config.toml
rope_theta = 500000.0
rope_fraction = 1.0
attn_scale = 0.125
tie_word_embeddings = false
init = "normal"
learning_rate = 0.0145
lr_mult_qkv = 0.4
beta1 = 0.95
schedule = "wsd"
decay_fraction = 1.0
final_lr_fraction = 0.0
batch_tokens = 65536
max_seq_len = 1024
z_loss = 1e-05
Each number is 500 + 25 x the weight over its row's rms, rounded and kept within 0 to 999. Layers, rows and columns count from 0. Numbers have three digits each. The size before them is the row's rms in percent of the matrix's.

# down: layer 3 MLP down (transposed), 2048x512, rms 0.037, rows 1929-2028, columns 448-511
# up: layer 3 MLP up, 2048x512, rms 0.037, rows 1930-2029, columns 448-511
down1929 103:496496498495527514495499526451491527553481508512468523467541549493534515450464513502483513468497476492526491509462519528509502508512491487544497475551502471493493481507506438468498499544503523
up1930 098:506499498484449475493542498473515514496498504486490463480523495522505526477517487508474493495509489495487501489510533480517553492551495471522451553501487525526519450510492498513472492478527459
down1930 101:498524486491517514533504551475471468535456525504513520522511509510449460483437530487521507473524531515511512489483529477549469500512489495483493499481538517482500493504518455493496503496540545
up1931 091:481491511530505496513528503492502562490490460496446499494501471463517500502474494504517531468438469443503442522511542482548512490529527458525516520493536525473471526448532417492504517510520478
down1931 085:544551523492510497476513535476493515518471513543536511512490446533520501493519465529488475519545520537539483480501449526478489510451484486496475493526481546510486528482494520511523514489461486
up1932 103:471502479486511498468536485493522528475499545493524503533521500517526505502502496503530535498508509496435477480501493477535505467465519451511513508553545531496468483517510491515478492512477480
down1932 106:483533543486507515510494473526482524534460466545488509493489501489522490508522513527457445510514518506538506518508483454526495523483506497486496500476470518492536491503479541479460498507492515
up1933 107:499536537502482496460510489503497505541507502506437507513519473609554545444528516488454488482480486496527506525510503507470521500476512511524454516465512531493483529496543506510475459493504494
down1933 109:512456490483488528513479515477527483524513473494503480499489551492524505488508507526474508454470471514458471494490502490510490510510532496511494467479510529487500447543484562536513494486493486
up1934 091:506516509479522499500545501507506509451527504477573547522508454473529488538521523507521455498495547539505499525495541522466508495465514499502516536468484506525529490501527450529530469501495508
down1934 089:520503485547513515540466465494464489557496479533516465482506508519483463524497463469465503525511507439448470481509486535491464493543498480502484485527453526477536518463509521493522492516518510
up1935 094:506535471492522509514488477509499521491530509556520480531516492487501516525505489499479525459534520490478482553494565462550479487505456496512499451510551535549478489451521476514509506493500486
down1935 090:526495472478475538498516528485508503504516499453461506482510504446490472556483448458515487522499498510478437478453503526497519462474497518476504527489508487496500472455512531486480498464558481
up1936 096:522512477527500474526531456535511514483484445473526541506511500488499484489505506508535517517490479473525514451503513485468474504532482479486476458515474511509481527501450438549452524517525517
down1936 093:549521523501500487447494497454493530537521554511496502467510454456529496482494473524486444507487545521553533508480504481486540506548482509488479540508452502563454506496545502484486510478528503
up1937 001:509519511497498479471469480531536503479511526525515525538476486479486498462479470528499522500530499470499509485466483499522474483477510513513522476459529500486504548481449504553485549519494482
down1937 000:465501501459489529494506472468541480506487494476533470475518506513526523533498503545506511519475508492507481476532504496484523525484525502498486471565527504523495537489489460442516496461513521
up1938 097:499518522449516484524540504458488496474498508483436508561527526497500456487544493501497469482516467566509462490542522485513478484511477547480539505507471559504522492533512512464489523514520483
down1938 099:503483471511492521512521460481494506476466518493496488467524493484525527472513551502540487518468515453496488484501522493493545504507480490505517482521550489547537460485537480539515523491501498
up1939 099:487483452508508497508475513473521493482492484530511540528478477471508513504512509465527481516498502454505485504506495497560522455507525500493537507507532455540481466526521472517500447492483522
down1939 098:516508508496497500479489498481471493492533509532522459480495510516537530491469513456534512469507514495468456511511487492532498490468540516494555471554583501456487512511468497529458494477481478
up1940 105:493470502463522489518513524523523480504513481467516527492536508485492483485482470545512426519513488481446482519527470469493499504557460460515491540485502494501514489552503492494523493545517490
down1940 095:508509504465500483522497507522459486516507492460506485503502485470467495495493485464520520518513514534509464492541500489498485506583506492551532530517484504455503549501469485494494501501512507
up1941 104:490529506501460499509493490493514508487459514511529490516474517427473501513518500483499491522497527507499533510503485525529508513481510496545506458494471513546516508489537515501482476471494466
down1941 107:505505505501528486492463549468495477512520514504529500498511519520519508495534554485518494480490459510510500440477482504474501507513451490509520539522474473500486489519485494531467528520511496
up1942 101:462480496489480542512505471493495517501499471495510502535479501499510497482525514510511484470496553503511510494512496510553469504525486545507465503500551503528492471539482485538459493488488501
down1942 096:474557499523514488514519492532533498490511478477487483550500470492503483476504485496495512508485487485482520508486458524504518551491517498547523532510530533490553455517533519547462506467478457
up1943 109:463474515513503531474492516416501467487522479552465455531509458491468553462505505520505502493505518507461502541464509492505508500494525503467473516508524494481534491509529462498525496477514469
down1943 116:512543465501494494447502514495484475491527492520497439480497490491473529513493538502510494506486471467503463493474477459482506508505500491512527552509523514490517544488529521532475480480484478
up1944 097:502485524516477464501496499473525488569486455529494502455514487497514486513514479482538512514544506496450491500493519521553510515504528494490511527495499480522493502469528478526478470489548465
down1944 094:498516521530486505539517514460522498527510484527503506502532502519489482492516513511503518496478525502513485541540543504447492509511522486535509496502479484504538514480482499507498500526484462
up1945 095:525502529515492494542521509468520498503508491517492506502474551463522481491488495505538468488569508492489525490467506548507479551476493481550503502475480482466528495527489550501506514551465527
down1945 091:520471478512505528492453519507488493493496489470503517488475477506495476505473495489508503500503482517479541494512431510509489428489492542488503529512512531521492488542469485470499502476552522
up1946 097:532505488513508508476494533488532541493510510510482516470496500533481517452490472509534510462482496465458485487528483514492499485522478532458487514540473462503498463543518493525492540482515490
down1946 097:457490520491461520451477470484520499530524541448502501528514486497469498508522510500468465542540487502519507485499506492495496477503476474537452529432499479544501494492456465517484506491501507
up1947 102:538463496492496483483540503496503521525480522523484518514518495505526496559530494493519508470471513477447475461522470478466517440492440513533489523480523524498505479477469506525464470504505503
down1947 102:472524518483526474494481499490511469464473545492514467492453478477492426515473508535497464531462517528545518527541465539537485478497522483544452519508473527511467497513504524484544508491529535
up1948 096:441495526504500471530536521515515542541492505523458481503530457510499479525488504472489489480501521469488514529463520473493496486531537498523473501501516511525486489489500503549486537447451499
down1948 098:487534487488542506471503517497463521505538478536525530489481540515464507502478532530503472500489503500492483486501511509485475518518510522517509514518491539491489527558549488483487521527507512
up1949 092:514523498493512537510521510530498517502492499516499514527506518449521490528514447506514460512540522486515466507489471539538502503484490494537450470484477507502443503476486510466488485516453495
down1949 090:467496528487512499521517476490510494531474488470475505494484506520494490483469503502485494503500537570518513498508506507461463454473465541479536482467513491494527470499466519498525493489467490
up1950 106:478535539520527509444477480530494502513511500528482472507487530459501477500540464500506501517517436539545501476501460517509498508509481522526487478515491506445508531481532490483428489472521515
down1950 101:458516478521521513531541497473490537478501513507564525532495523504489455470512501483478507462474532526478515529503531473507472501517442471468528500532461484497509502502541496495497478526450465
up1951 101:469565525521505486531502461449522474551519460494492516444490486523500462490506473510491498453505475511486529463458510480528461489529514519532478507485473493514488472495515499520535511531504474
down1951 106:497461490503557466494487542497527528469512502482523492510507557520543510521517509495492490504520528511480542544472502490535513527508472550526489514481484522490519497473552484541524494454518501
up1952 100:490535533465493527489478505519537495490469503493473534469522502495532478508469508471494488493513491521490447519484538524480489470485493473521535458544461478554530550501527539472502490535512518
down1952 111:516502485485486467510487505510518512486488499499479515577510477471473509486499447492522491502519495507527508432508495462511525493475505485499469507491536483508495502490515467568505513494471511
up1953 101:508520547520523458504493511484502498480502477538501513433512481528498480466467498531514492519475455505476514495491500496474523461527490536484496519479471525481477491514513500470486520517511497
down1953 105:503512519527479506485503552484491528510486512479496538522502492513492492485509467497543498528462527553528474476498490544493518516470516499512519521497504499480532533476493514533509435483519517
up1954 103:511513520478491502499516488491528512500498516488520524480488542520493564495503519499488453491462503484516477500504490523528520469521501495496514533496496501455515462464467486475514526467521457
down1954 107:500528473545473475511537480549497520547489520545506470510538523480540475496535455540522552516512518455398504502497548517473543515515529534488512454572541570521536541507485511468494524530467539
up1955 100:477466481486498510500513482516505509525516510492467512519499485496475553492438540470480500517504455499474504496491503475489505484501517538536509536442455518556561454506481489502469471496497499
down1955 103:514530487531501518486469491442500540461489485478494542504477504510520490511518469518503492520550514517525500473507500463510482505499498502488492521541523490462498516456467555497485551522498539
up1956 095:471526459478505520481526490542500479520476443559475533506489515502525536413477503516523485504486497521477525454531502489471543504490528501498474502493507514468484444481498520479532522472523525
down1956 099:515528524471477500509500505504516500469550485499532478518475499509537469523473504529481488480517466504504493532492497517477533518502490504465539464480475497544506499492531498542490489546533495
up1957 104:513481515486506484491484452497500532508470481512504518527484519539504496462514480532452473555485504482497517468468485506519537474493428543522498495451524504489474440521504486542498506498507522
down1957 112:511517539511485503507509503504515502481537524463502460512572510496478506434514478516519490466449499528544497541558523516555477469496475472509453496484534527506491500492499555543526460521510542
up1958 096:457506502483491504493500515500500440476507516520479473506470534451516500524518501527524532540527510446509513505511508523474541489498476525520487544500509473447525452529474561520505497487436496
down1958 098:484501514495502453508517476532505485488490483484482492497502477493499516506517496486539487520535525537529507508562498534494501511507480500481466492490471513463482510455548512512472479478480516
up1959 102:499454503496491490509473525506521504480476542528506498475454497532511468535501485472530485496492500483477439476484531454452520480496519490478506446472488517500530482482498476486514484465496505
down1959 103:515490534535547475506479486509523558502502497499484524531524526496526484452500500521484534507508495527500495516484479502494472507519479504511542538518493550504534481461500490509501521496484515
up1960 107:497523529488489509517507485491534521477528467499511526524483496524490457478468500523555515474516493468517487519479466476495502477502490479516477500497512488469501490504524484478490485443449557
down1960 112:538510477502497547476481463510505497495513514469523474519487536485474502524481519485529500508462505505513544489491504524503544507498492461493461504494511517471482519468500459467452476540459519
up1961 102:531487537475515467510461480505517494468527516502496490491480511512504506503492513502483560534482503487525499542501523515478506527511535494500532524531441519506504472532510508535521486534520513
down1961 102:487506494529470548479551544494507488478495492494494512470484471450470544464535456483491474452490527531490530496495529450542478514499490536422480506486509517525481540534500554518454489534480498
up1962 089:492464544489561515512474480520497475534490491535478486498491519502497470468487496488527469503532537481504493487512507530512483481536473530491506484479480513515510502474514484546488442521473471
down1962 090:481499450522492522432490543489493523517505519528470490505516519496495493512500543476496531478474450479518514502536447503476482428446558487510507472529495485501492518510517492482560500500529475
up1963 103:466502486505538485512539509489526488506497490514498454506533503506505503512507487490508501495475496470533449467487555489522529500466489535527497472502520483548506480444511508517514496486545505
down1963 112:528483536524469517510505489483459509501517508484477475460497518488465486474508490510494501510559428472463514462558502478495502522490480481462486545490506511481470522484487501503484466481483503
up1964 099:510504486532548505510527459501531506511449518482502457506497499515507478555524514462477485447466502532498501465536545477535529538474536475530528486513465487461548482463501489477510486487474483
down1964 091:479486492514484491510473524499470455485529505498511474499495499490487510486553482517514506512497493506492489563512506496494496465498494489497525503491514509520477516575504524491501557501505490
up1965 098:511488517519492505497431505476515523511528540494507519497540495473484495509495472520472495471540519486500470506476510467500475481561514508478510499514527485491508471495504492514498489502538504
down1965 099:486525548491468455516555474565503498499543530527536480508520497548500501492478489491505527491487487473531512496478501505497504582508488519517490486551460513495507541491485475493488490474449520
up1966 111:472581488488499531526506543512519444498522485509491494515508538496481537453515471502490512527525472476464491471470481452480431425535500469495479483515501497528530507514506523491522526485497514
down1966 122:493527513504497495496509472511488458504445498505513474456537528483542511510498486531496514493503475523513455527530504517504462516505469482502514519544488487494518510479496464479506483522527519
up1967 106:518487495508479459500496448464519502491529498527452485502508480511541466496493546463487509525520516496488491494435507474507478495501483512500488472475567530503458518544521479516485506473507549
down1967 114:544538467552494522497497507480470506457494468489523520491515535539475516475494508532512524496512534517488537521479519562487533476509522485525499491500520511453509492516524519481501496557517512
up1968 099:510508503540516521475501502454507505491505515535504530483488488503549510521513484484487502508510523493452502486498477492482481525512503490464486492522476508533443509495513494473505480485446510
down1968 098:516490499547474497488460506499465501479509498480519507538536521507447469534496513475470493538509496454484487523456532511488510479518493472504485487512521509472507473493498523483479514523483483
up1969 090:550508481518501531502511499490503472561503510504526528511547460451504444521464454523492525467502464513508505449489518522513486476547494482549488527455483524483525533465467508498468510466470468
down1969 093:480507502505499508516454537494510520492461539478536443521489503514507539498483507470484491482478495487488534558479500473506502493517550504481485507492536498446485524509531521548502462484481496
up1970 094:503485523526469520520521484481516513504527504511435504521502541500528484466483539528487490480510510442497512500459514468477484442466486466466527500474560528487515544510520530535455511544499504
down1970 089:471507511446509489523456552541436530495488524474504516549486490505488457506526455504523524473504524542491513508503485511505528565508511531506482501509488447540506495508443438483488495488530528
up1971 102:478496470529471496499468499491498494496504471507526491514487458499507462521520491516522461465484498453518485515473473493501466497508478465522455515491450522489433532520511556498491476507444545
down1971 105:477533525475510464492541516510464475464484509485479484527519468479505472481495538523494496498486517464483472509544507538522550515456542508504498514498513488491548452514509505501494491522492506
up1972 093:443483459456494500516491529486475534524518511512556521467541516498495517522474488513500532489531482486513476476524499479488503512513499516518547473532486506535525528514506469500492525480518485
down1972 088:525518488510494500506519485539487497486523527457486460492465516440495541507528519486501495505531499497486547511497495472515501549499535488515512496475505543523468500520505486506506481474501472
up1973 101:497481446520513501487475481479517492454480487508498506514489478502478470494481484472508452512496484473520486500509509472511470467540522515530484503534486511514462476489471544433454531466494478
down1973 099:538506512521482483468503446496447482482508509501480490515476506508494531537490499481517503512504537498452552481477538465461490513499510535473472504517508516490494516534475453513525511528489481
up1974 108:520500494497504493481466475502511518484502500487552536506508472459465450486525482516513494502492485514468463497495469537494501511453522520514448502525507494505529497461493509530499533510490528
down1974 109:471519515524464474522472502486483469484442512518493478515570536527474500461494499512510519460519476494484487468514535507515480497498477479510516506530494515511521490510531503525500513535471495
up1975 087:502498463521483544520487472520528527539469518520521481486516535517475498504543477503490507494486467499508527503492482523483510516527513536495494517546496529497496501517497495467480526533487537
down1975 088:480535537504478475472516533473485516510492517516485571507478452476512482506498501487504502461468476548488538506537495526464499521534508486503447485501514484560523499479439504513516455501476484
up1976 099:487544512508528513480478517509509491469520469497511530503450516495446470511518504487530527448467469488479455512508535541504582539504504514501514497516479500472505487503525435514483478498490530
down1976 098:517466550467511485500507518510448481512473526448489464510512466511468510518525521568548489518489513526511495473511493521506560547494507513474434499523522497519509493505467503470520557481514514
up1977 104:480514479538449508510507511501529453495488478495509486456521531507503484507454431464527533507512444480513503504467457513506493501520552539489477522462493481503486473539500463499523494498502531
down1977 111:502475458477552517484547471511470509481473469484480497490514511505523492496485516472518483517570499464458528474476469493480460478490528475513487457531469463487479513526467525529513513522501479
up1978 101:505477488482504455466498490468499494543465461486498472509493489497576489510512495517500556499520503466479492497532510506478511502446501499503508530511492470496477512507537518470436496505515509
down1978 103:514492530446531451492533459507539433468534511523527491510535510474482510523500487477429523541527540474533512477495511454527501509496502526506500507513493494503459476529473455548499505472492462
up1979 099:486509480488521524552470485480522468506505524505534507514505506459518495532522486461464482497460485457475469492507521482494506489474530475488483452483520474483493498560495496506486523499520471
down1979 099:500449497504481478445471471526452503530494496485516509524444518504499498522483510530499521499486485503491556487489509494506459558507510466507492531478495519521496487529545466521482481512483508
up1980 099:441498500539516482507502496500501447500514479516522491479513472446497479513492501488518527502454527465499496492479508473479467490481508500529500462427477517481483475506534547519520435479559495
down1980 102:495457527467488493482455547508489480499498481514525474514481523519502494499506495543519507502468474490478505479487528536457544489504497464480520542511518474520531496513459548419491539504513509
up1981 093:547494503541455527499480523446520501464498549481503476482523496511534502509497504514482563512518547471513471480474510505520515506517525518483486523497474461483488482522507478527520521500488563
down1981 094:515484496535533511495460505546471492509449505494512489517483499456512499459517473512531488482472490528501505538509459437494501471499455494528510509548550501466473482504516459466510498487484503
up1982 100:492493508457461527483477518468514424478518489501482458492512480514538526477511492514478507507502469476510536476510533494491523495495515474495511539543496504514540530493523535488461524478459521
down1982 104:531519508501543458483500529517447516551462489503514523546497484508509559498515490489486477440481448486481517500510527476464472458514508476504501465486553532502495509514478503496534469494511489
up1983 107:480485528541500515516484511491513481495505473485500505460562540507460483510500516501520514486465543505461480481497505484535484517459491486531487526495520486525523519489480505506488507510466507
down1983 111:542478493484516512495530450492502494506480519511497516492471500489487471500469518484517481473501534500475464504479493524515519522524486494518494500479476527473467545545481552499496522546519472
up1984 104:470508502456483475497484501485510511492440516494553527507481512566514467490528522448524525480544459559474495495510525482528505492557468491524475480469557531497512476462530546510521474540481460
down1984 108:458501504514529526529514491508519489497525462472481476526484508496535516517530457476514477529523482527528526550492500523512459468498529544467528533490478495514505533480504483502534496493503494
up1985 103:524511468486514464511479495498516482492537458499478489525494464471486455524511482544491434526494478495541512504513445446492455507509489527472487504511548503469483469466528477436484436436484545
down1985 101:487497497558508490502507550490480475466446517514508503488492497519516534522519511507486501496524547499496511528508466528528503504549505521505511495497506473453476490483517504480519523468469486
up1986 095:475497492521505486494497506457516508539471519501520480476469470504544488551478479496495520475483477469523493524523508499517508539476510536507535500509456481482509482494504492504525532464511547
down1986 096:515511481528513511525491540485495485505509528490530522510524463505485487476506502522498484514504523501513505505525498527474516537504493485513529461485558531500493454502472546550465547497498547
up1987 099:521558538488504513518479544506542510501525521521520485469513510524492492530509555513479474490522494495496510479468495445550448550544486511475520497490517527466526497526450483523484434500498511
down1987 099:491475482511481452458482499510466485476504522499476503484510541484528468495488448492528488523501534517540496562528517484497536491485514498510505472506520497534490487492502518467461524483517492
up1988 105:484466472470493497524507512461506483475491494495526476510459489477507509553513501528499527540516441515470474466481490521463515535498494503477489478502486520502509484497537532496515482506553546
down1988 114:438449456551482496508484476517508491507545508483463499468472473517518530495522493496477540459531505513504545458505502464508511492484471481540471524502472507501496500465490514470499479533507465
up1989 100:499467472489522479478488452468503445492501568487513526497505482470471532536499521527536479548537491493529538538496503494478481483533471518505464458481502523518535446534496502462518492528495512
down1989 109:477507526495501493497514486531531513495532542539535491447520506504495485466500496478492491518500485515484492461474500495518526472471503496555533506482540513439510510532483522520468512461507498
up1990 096:492491501537476501522527458495541512509489500467514553546484516466502494498503468512489522511538518471503525555475491528551487525502491526495511490498537485484480478459476513475509482538533478
down1990 086:517492490500483479494513526524458508541517500507481478558508523495492493509524493522500472504444580470488482518516471507491473492497517558478520497481506492490511526548447542459502519490487491
up1991 101:556509494517485531530529470484514485497496510542532523533479490519515569508516455491471520508501497516460510504497538511505516522544459484559483547486497514510510539509506511463544518521480481
down1991 101:510502497494504526524519525570479490496461518496476500459492513499511504507503497477527537498511509506534511476497481464506457503503490492516464504505522542504473529497475485512466537493450503
up1992 100:504507536497481528468502479494496550483459492450550473485487525480496488510537499498509474508484513531504528524493487454484477468505488522479492471487478473507523488506519450507498417537536482
down1992 094:490520491520488494481499482505506468459551500510481487488494511515506467507484532509511502466487466479487497474501470534462493483483523510516484511496520540455481519487499482465513529517514545
up1993 101:476517491483519537540481496457524482507523499517499527496483472524473516565488498539485467481510534501505534516523514483487517512471434471522481500445504502512537504536487525517503470503511532
down1993 096:534506508527472524416506470497509465496494472467465487500506521488508509444503468502500509492491516489492514495514507489507471493472468530516481474487528507476531529492515514505468531445491477
up1994 107:485506517486513508481462468479514473479516524491514523475489557470486468520519521537529523479472463504513476517526495536539511469520522554516489474479470511500535429509498485476502492519520519
down1994 103:491503531479506545521517479501496514508492477514520499481497497536491518460523501476547479470496524471505459505515516463505488498475531494490514495507493521531472492528548563473497482467495480
up1995 094:529485477504503520500485503531516526462509517527475504500503516471526521481507524493515525497515468503474537475481469525533486496498523495506554491511532529521476506511518510463479455523488476
down1995 093:519534488513515503471556504492476474514526462512498547491469567496529484521496489467486462538552517506551469491481493471503510498445501510446518481502504489490509545484522491503524440549488511
up1996 091:495514490492489495536520546498483523497545479498503465536533496528504516520487485468550507487450471509477487471457452425464534499509502502477508479457486530499526484526511503512464490476478500
down1996 089:502519464529475474503493505495533504538525505489495553518482471496490482477497470508518485530537494451501522545504526587541468521492460484544519448562515475479531492466461494484487495509538533
up1997 102:485519490523502528529516523512511521500514495505505523494523507470509488554491501511484497493519501531480500525525493504487492504498504472525513510515531511469485497530501497492514487533514529
down1997 100:502476485543504475521523519517518517496521497533522465506479480490529494475512494479533454510471486498531500482487512464533514497507505554488532463519522509498514487524551519516472482500489476
up1998 095:486511504510538524524518488478510461495493452534535492498458533554479534514470511539501505478512515515496511488547525551497521533498520503514494533528479477522531513556478481507490516512508496
down1998 095:516513547518538518517460487519522528492459491491476472542498490501540516494535486483525490494431521467535507516500521523590513490470489533514528538502484501465445542557514522534503489457512477
up1999 101:491525501475492503491483516517516515549550536526479437498479472463488486504504483532506490504504531505524496480531513517456525498498479515484520479464503505494493501515538472484509507526483506
down1999 103:515497517481492449530503537535501489500515525500558528499514512540526510471523509498514487502510501474494498516538517495506457566522496442517521547492524497487524556456512462509510486509521529
up2000 101:490518507500508511527499502492547465475504543483515466440551539540507514537497495507548452516494522491463468519501537524499520499516491490497489461502470489499479486470527509507471528504533512
down2000 102:488484495512509468510484481479470560505446485488523520503500486480491486472492458542478472499467494511519494506485541525475506524502490531499482539490499498481477524491498494510525500480482524
up2001 097:517519515557478507508502516464548493505544550538492511468479495492489494488534507508505498525502499487537490474473465580515470560502474528494524500510501523518487544523505483471517495486506475
down2001 093:508515509540512474531530464488454473436472496479504462567461515452509495549511497508518492468489482477457501514468493509471509475482517516489488485477497512499499435483481529508512521523498515
up2002 093:466444479540511487498449510533523497473489456492486461465497447505551500463488519522506477516497532561505493487496511511466509480510469505535474499512457488517481481527508510547496541450508491
down2002 098:513496526448515493511493509509490540493510520486497518546499516503458485566498483483508488524461457479471494504519535529539485522477536495517518481481467528509491487491470486483486477515516534
up2003 103:476496528503477455451548471520512507488481485497483504518547490520562495494491488494527556501457477485508499489483500556500513461559490506522518508517464509519512563490465473496528517529436513
down2003 099:479512500480527475533543491454505523448526500521500494534497508520498461533471531490519467451488518554499467524500512440506481460485482509434461477501527490436543460548494490482467489530501475
up2004 090:520470477562490454507510501509522474482539511467494507446503489517492507517522507526474463496528500465466495515489503523479546476488505514471490557505497469516498479516534499512436515520494477
down2004 084:472496488418463540501479511507478515501473494536507477519499516494558480523490470515509516481519492501530484545521483476522474552507451459491526457541496467482476505486491501484511481519519468
up2005 104:519456531526536459499511510525519513506503515534488479491475498540522505507538498517526530470519495488484518465469534502504514481490496535499479539509535520523543479466506507537496482507496456
down2005 113:525511475545491449475532465527499509462470501495459476542488471508517487495556496466512515517511509512484501456492524492494558472508516487512490533478486483466520524487534519474496483515496494
up2006 099:486480441489451522491522513496520518551513508519475472504541488494456460586508496496522519514486494496504501490545545496479539467501459470461472531469430492530519488527483521487501505525497506
down2006 106:445458487521512499501495503455537488489509491499496495494523494484554552485539500528484493506480506495521488474497502503493505520505521506538551525511497534493486536447485511488475501472475539
up2007 099:493472525525481497527506451517499513527504502471518484500511514475547504482469467494506510505507514466501485487515505492516470515504454469479500481509507472512470481480475507486527528497519471
down2007 095:462481481524435498495506488520487508496474480504531491489504509488533504535521491515496494521477493479498437487506503508502509470507468529516522479495508472505506526494520504477532510480519529
up2008 103:514543520474500497501518568508508536434490529482498499484504480483519528466534477533503476467517486489496517493508510505502501506456548527485516515474468482475500476517514491534462502460529492
down2008 108:511507521497457500515500500508487508505475507521533531497515525493496514543463467513498533466517452526488469516546490484527484486487495469531514500508506513545527471486499538555491470504491486
up2009 100:530496506508490487503516510468534416492497525478486450471530517516510505468542497543488495501461494492451495527495521551482484518544500538474505468507435513524484499512508498522482488443517529
down2009 101:522500461532493504496492498489489488487528556482458532504493471479512519484525458508466488548488533516507519524487526492506504509431520512493509482499473495521489464505476508539482517475503529
up2010 099:495525487493456482464503538453498492484503512490495512467518470512507501508522462494530508489519514470519480513491469464483530491484507531543523499498535480550471483516473540462548487502477470
down2010 093:507497527543494530531461476500501512485551490512492520470509521499504501482489523520516503522504452539468473533454526466480487523486495524497484511478496485482485503455467505508468458459471485
up2011 099:518482537533490473454494486479535472500463504501497484530528424502458470500564536550456510508533523461509485550482536497515506503447474498501502525528501509494489472509503527514491524467469471
down2011 106:515476503540512475498486488521509509537514515539522519487470517497479489494427517552451539527554515522484524502519503506470490485495468508524507483482510537466523519535498519510495486552541516
up2012 100:504495529475531527518501524531520504440478553504503525537506517432509462501514472458494492493477538502459530469459556464548501517447469467496509530477441498513474522534545514523523512490465517
down2012 101:526519501546507458501507498476503497496522480519475494518546483544546488504506518498488458521483455523535487514540490509510500503504464454493471490559460486480490509486471530436514500476462487
up2013 107:491471457460528496471497521452526470492487485528519497497488523466492484469545504500464512506517488507465445527435505522474484517492505487485514495531500505539463476508512547502522480524508519
down2013 115:560466444511484468501467530466487441506525506509540540498503474504488529511508553446502493470487509495518503510486490494498541461536434502510493494566497452517516513480507534509517452501537553
up2014 093:463474498510493493489494504494531488527498503520534496501512508518457499526451488519481511525498521488475511498489453495482487484536530469557515493521490488527447496522487504493451548520471484
down2014 094:498486439512536530498506507501477515483513516464506513460503500516524483473509552508572526470473498516528495497483506462472515559478519448490500505476521527494463461485489497512477504490535547
up2015 100:552503501504466514487539540511567531522512522506519511540495500505484522525512500519466531513473493503493483442468510434477507458528484505502468494472468514533502554470494504550510495506489531
down2015 095:499469454485561452476454473485513510514528474494546500508449511496499500502465542495515493494523459495515487474523494489491531520455525495488502490488530519531557515503475504510488478525518542
up2016 094:490509542535504452503479476505484510463453488485489494459448495466481504506492452476475522518449486500530501471530514494519508539529480488488466455477473503497516476498529504513505542533545481
down2016 093:479448513496543510510546488527483499490523545521514514520519516530502508524500528461507500479529523495504531526522507539487486534491463432547480505524491537517526515469521513477512528480525498
up2017 105:513540494503499537520515489505520517518521479518515514475464477484467531511492484547483500457511462494489482480551469511486520521548498510496478469517512483536456497479494547537511499496528546
down2017 113:470511549505462437486484532482539483504473491500517499513507519539471513439502486457508450495471434527523516486438470477477498495501504532525487542479489498568533510497494513489520538524533547
up2018 097:523439485481473486510467491486491508506472495495469488515514535509481548506530481491461491464530546472518465489472486505504485571485472538518491467509514480501476508482565522489435464558490518
down2018 099:497535527472475502487525513484512502521473484520525507451464500490492443497518545542490462509530493492510524554470475479511498464492513503484480541457499496514468455490508513516474521487501507
up2019 093:548451540558514490478505504498507511483527452493502483507552527480483481507471540505509477473491496462492496476478500463491502512545503473483517504507526522549478443517517515530446514460496507
down2019 091:506506501477492491496487480508512516469500513482491480490476518487478469531482535485507532490474492553503494477495490570495510446484546568508529483502463484477570515498512508495524493530521500
up2020 092:498521511511491529532490505518515512508497505496482536511493486433507544507526480467490514455459485521476460514536525495524496489474521513524478526465468469510503500536498467505499484469457501
down2020 087:523527469468475537495543544492487496480479531498506467454481489480523519517479492457487439539520499542493501500501473513478506513498521498542478499521507514529488524477509499480523493499531512
up2021 095:521537448536504521479493508487536492528528530483500530517474505490477513462499475501530506516499519489516501473491511523511493514534471475515543476481509516500496491509488503491527514471498474
down2021 098:540488504522489516492492520487473508509473542460515492520519522522494508442521533505512480495503542519506528521483451501489525478486500477541501482539519543473514488524537560537531485513487441
up2022 094:493520500482497504517508491498530546458463519502524546539489544511525491491482483498498491507508465454468512459467453491536478508499499525436472470485508511549509473514477494473493504494519481
down2022 089:452501482451464493500509522463494532520504506601492472508514462500481481499500508499509476522496530488562506472501494478518484514506501502494508545453474507496507504513485511488533500533510516
up2023 097:486516482496482492504493501475512458476493525546545456489505540475524497475532497499459502473543520522443486536498486501439484486499455495470491453495497464494448456508497507484506515473506496
down2023 098:526487491519519501499512530499499516539524494480523529512504476513502496526515515480514502536471548501513520497449451477522483511531487490460489494543479493497532483491467536538457460490528542
up2024 087:464470502537499486562478491515519494466489519506495534534509505488483517488524490512506610506473487495456515477468483485522485498511523474511460523464524477508497501510472506494479488476517482
down2024 081:537530503470512493499498489483495503522519489512487461467482516505535480501477474503480401492512506577522462526481556525460541499515459502518542498538519491445482516505517501479489543511507481
up2025 099:524466485465443497467459476489488491505491466501535543528492501510496486559501501523448499483527497455508478533491529458534523481465506465509530522490498517528475489477481491481525517472507478
down2025 098:495543547537533514525514474510495492514533498499539462485518497485505487507495495498510517495477498546494506505537519519539495477488497540497497499461489500500518490512461471503505531522477509
up2026 103:505478528482532474524503474485513542523500489490508504516464509557484507470492477455486459509529524531520484488473455484485481496512506483501492510500454487551467478512512518466571461491535460
down2026 105:472530519493530506511471470485486477467511500484478514527545500497485477479480479510511492487484493486507488517501536474492498538547503536548563498512481506444520504530513495548514475526508506
up2027 102:515477478546501504534459474516511474545479509530508499491528473509520502522465521551462488507509488493517487484509543455531444503521538450537505474499488525522473517496490498492474514499492492
down2027 108:503553452485443463470513497487504461482515524504500515536502491489503524520490503485484518501495492515496492490486511482454500480511464489460475531511563481495524511490516449498508503489532501
up2028 098:514525566497482498541506449519478489483506544458505508521493476537515510454537489517470528508481511468497499498502549472496450513499519479512512513498481505513502515519509515489483513511494508
down2028 094:493481459497498510517470521503515492500483448484498499472532567501494471501475540461564504538520454514522445524467470521493542483488487512495504501519515478465501468481549528502497531495508518
up2029 103:512550520498514474501497469496506542501536487500511525528445510481512462467506460464469558483531502497456503499498434437492532504462491527455466478494504488489473490522505500495475492495503515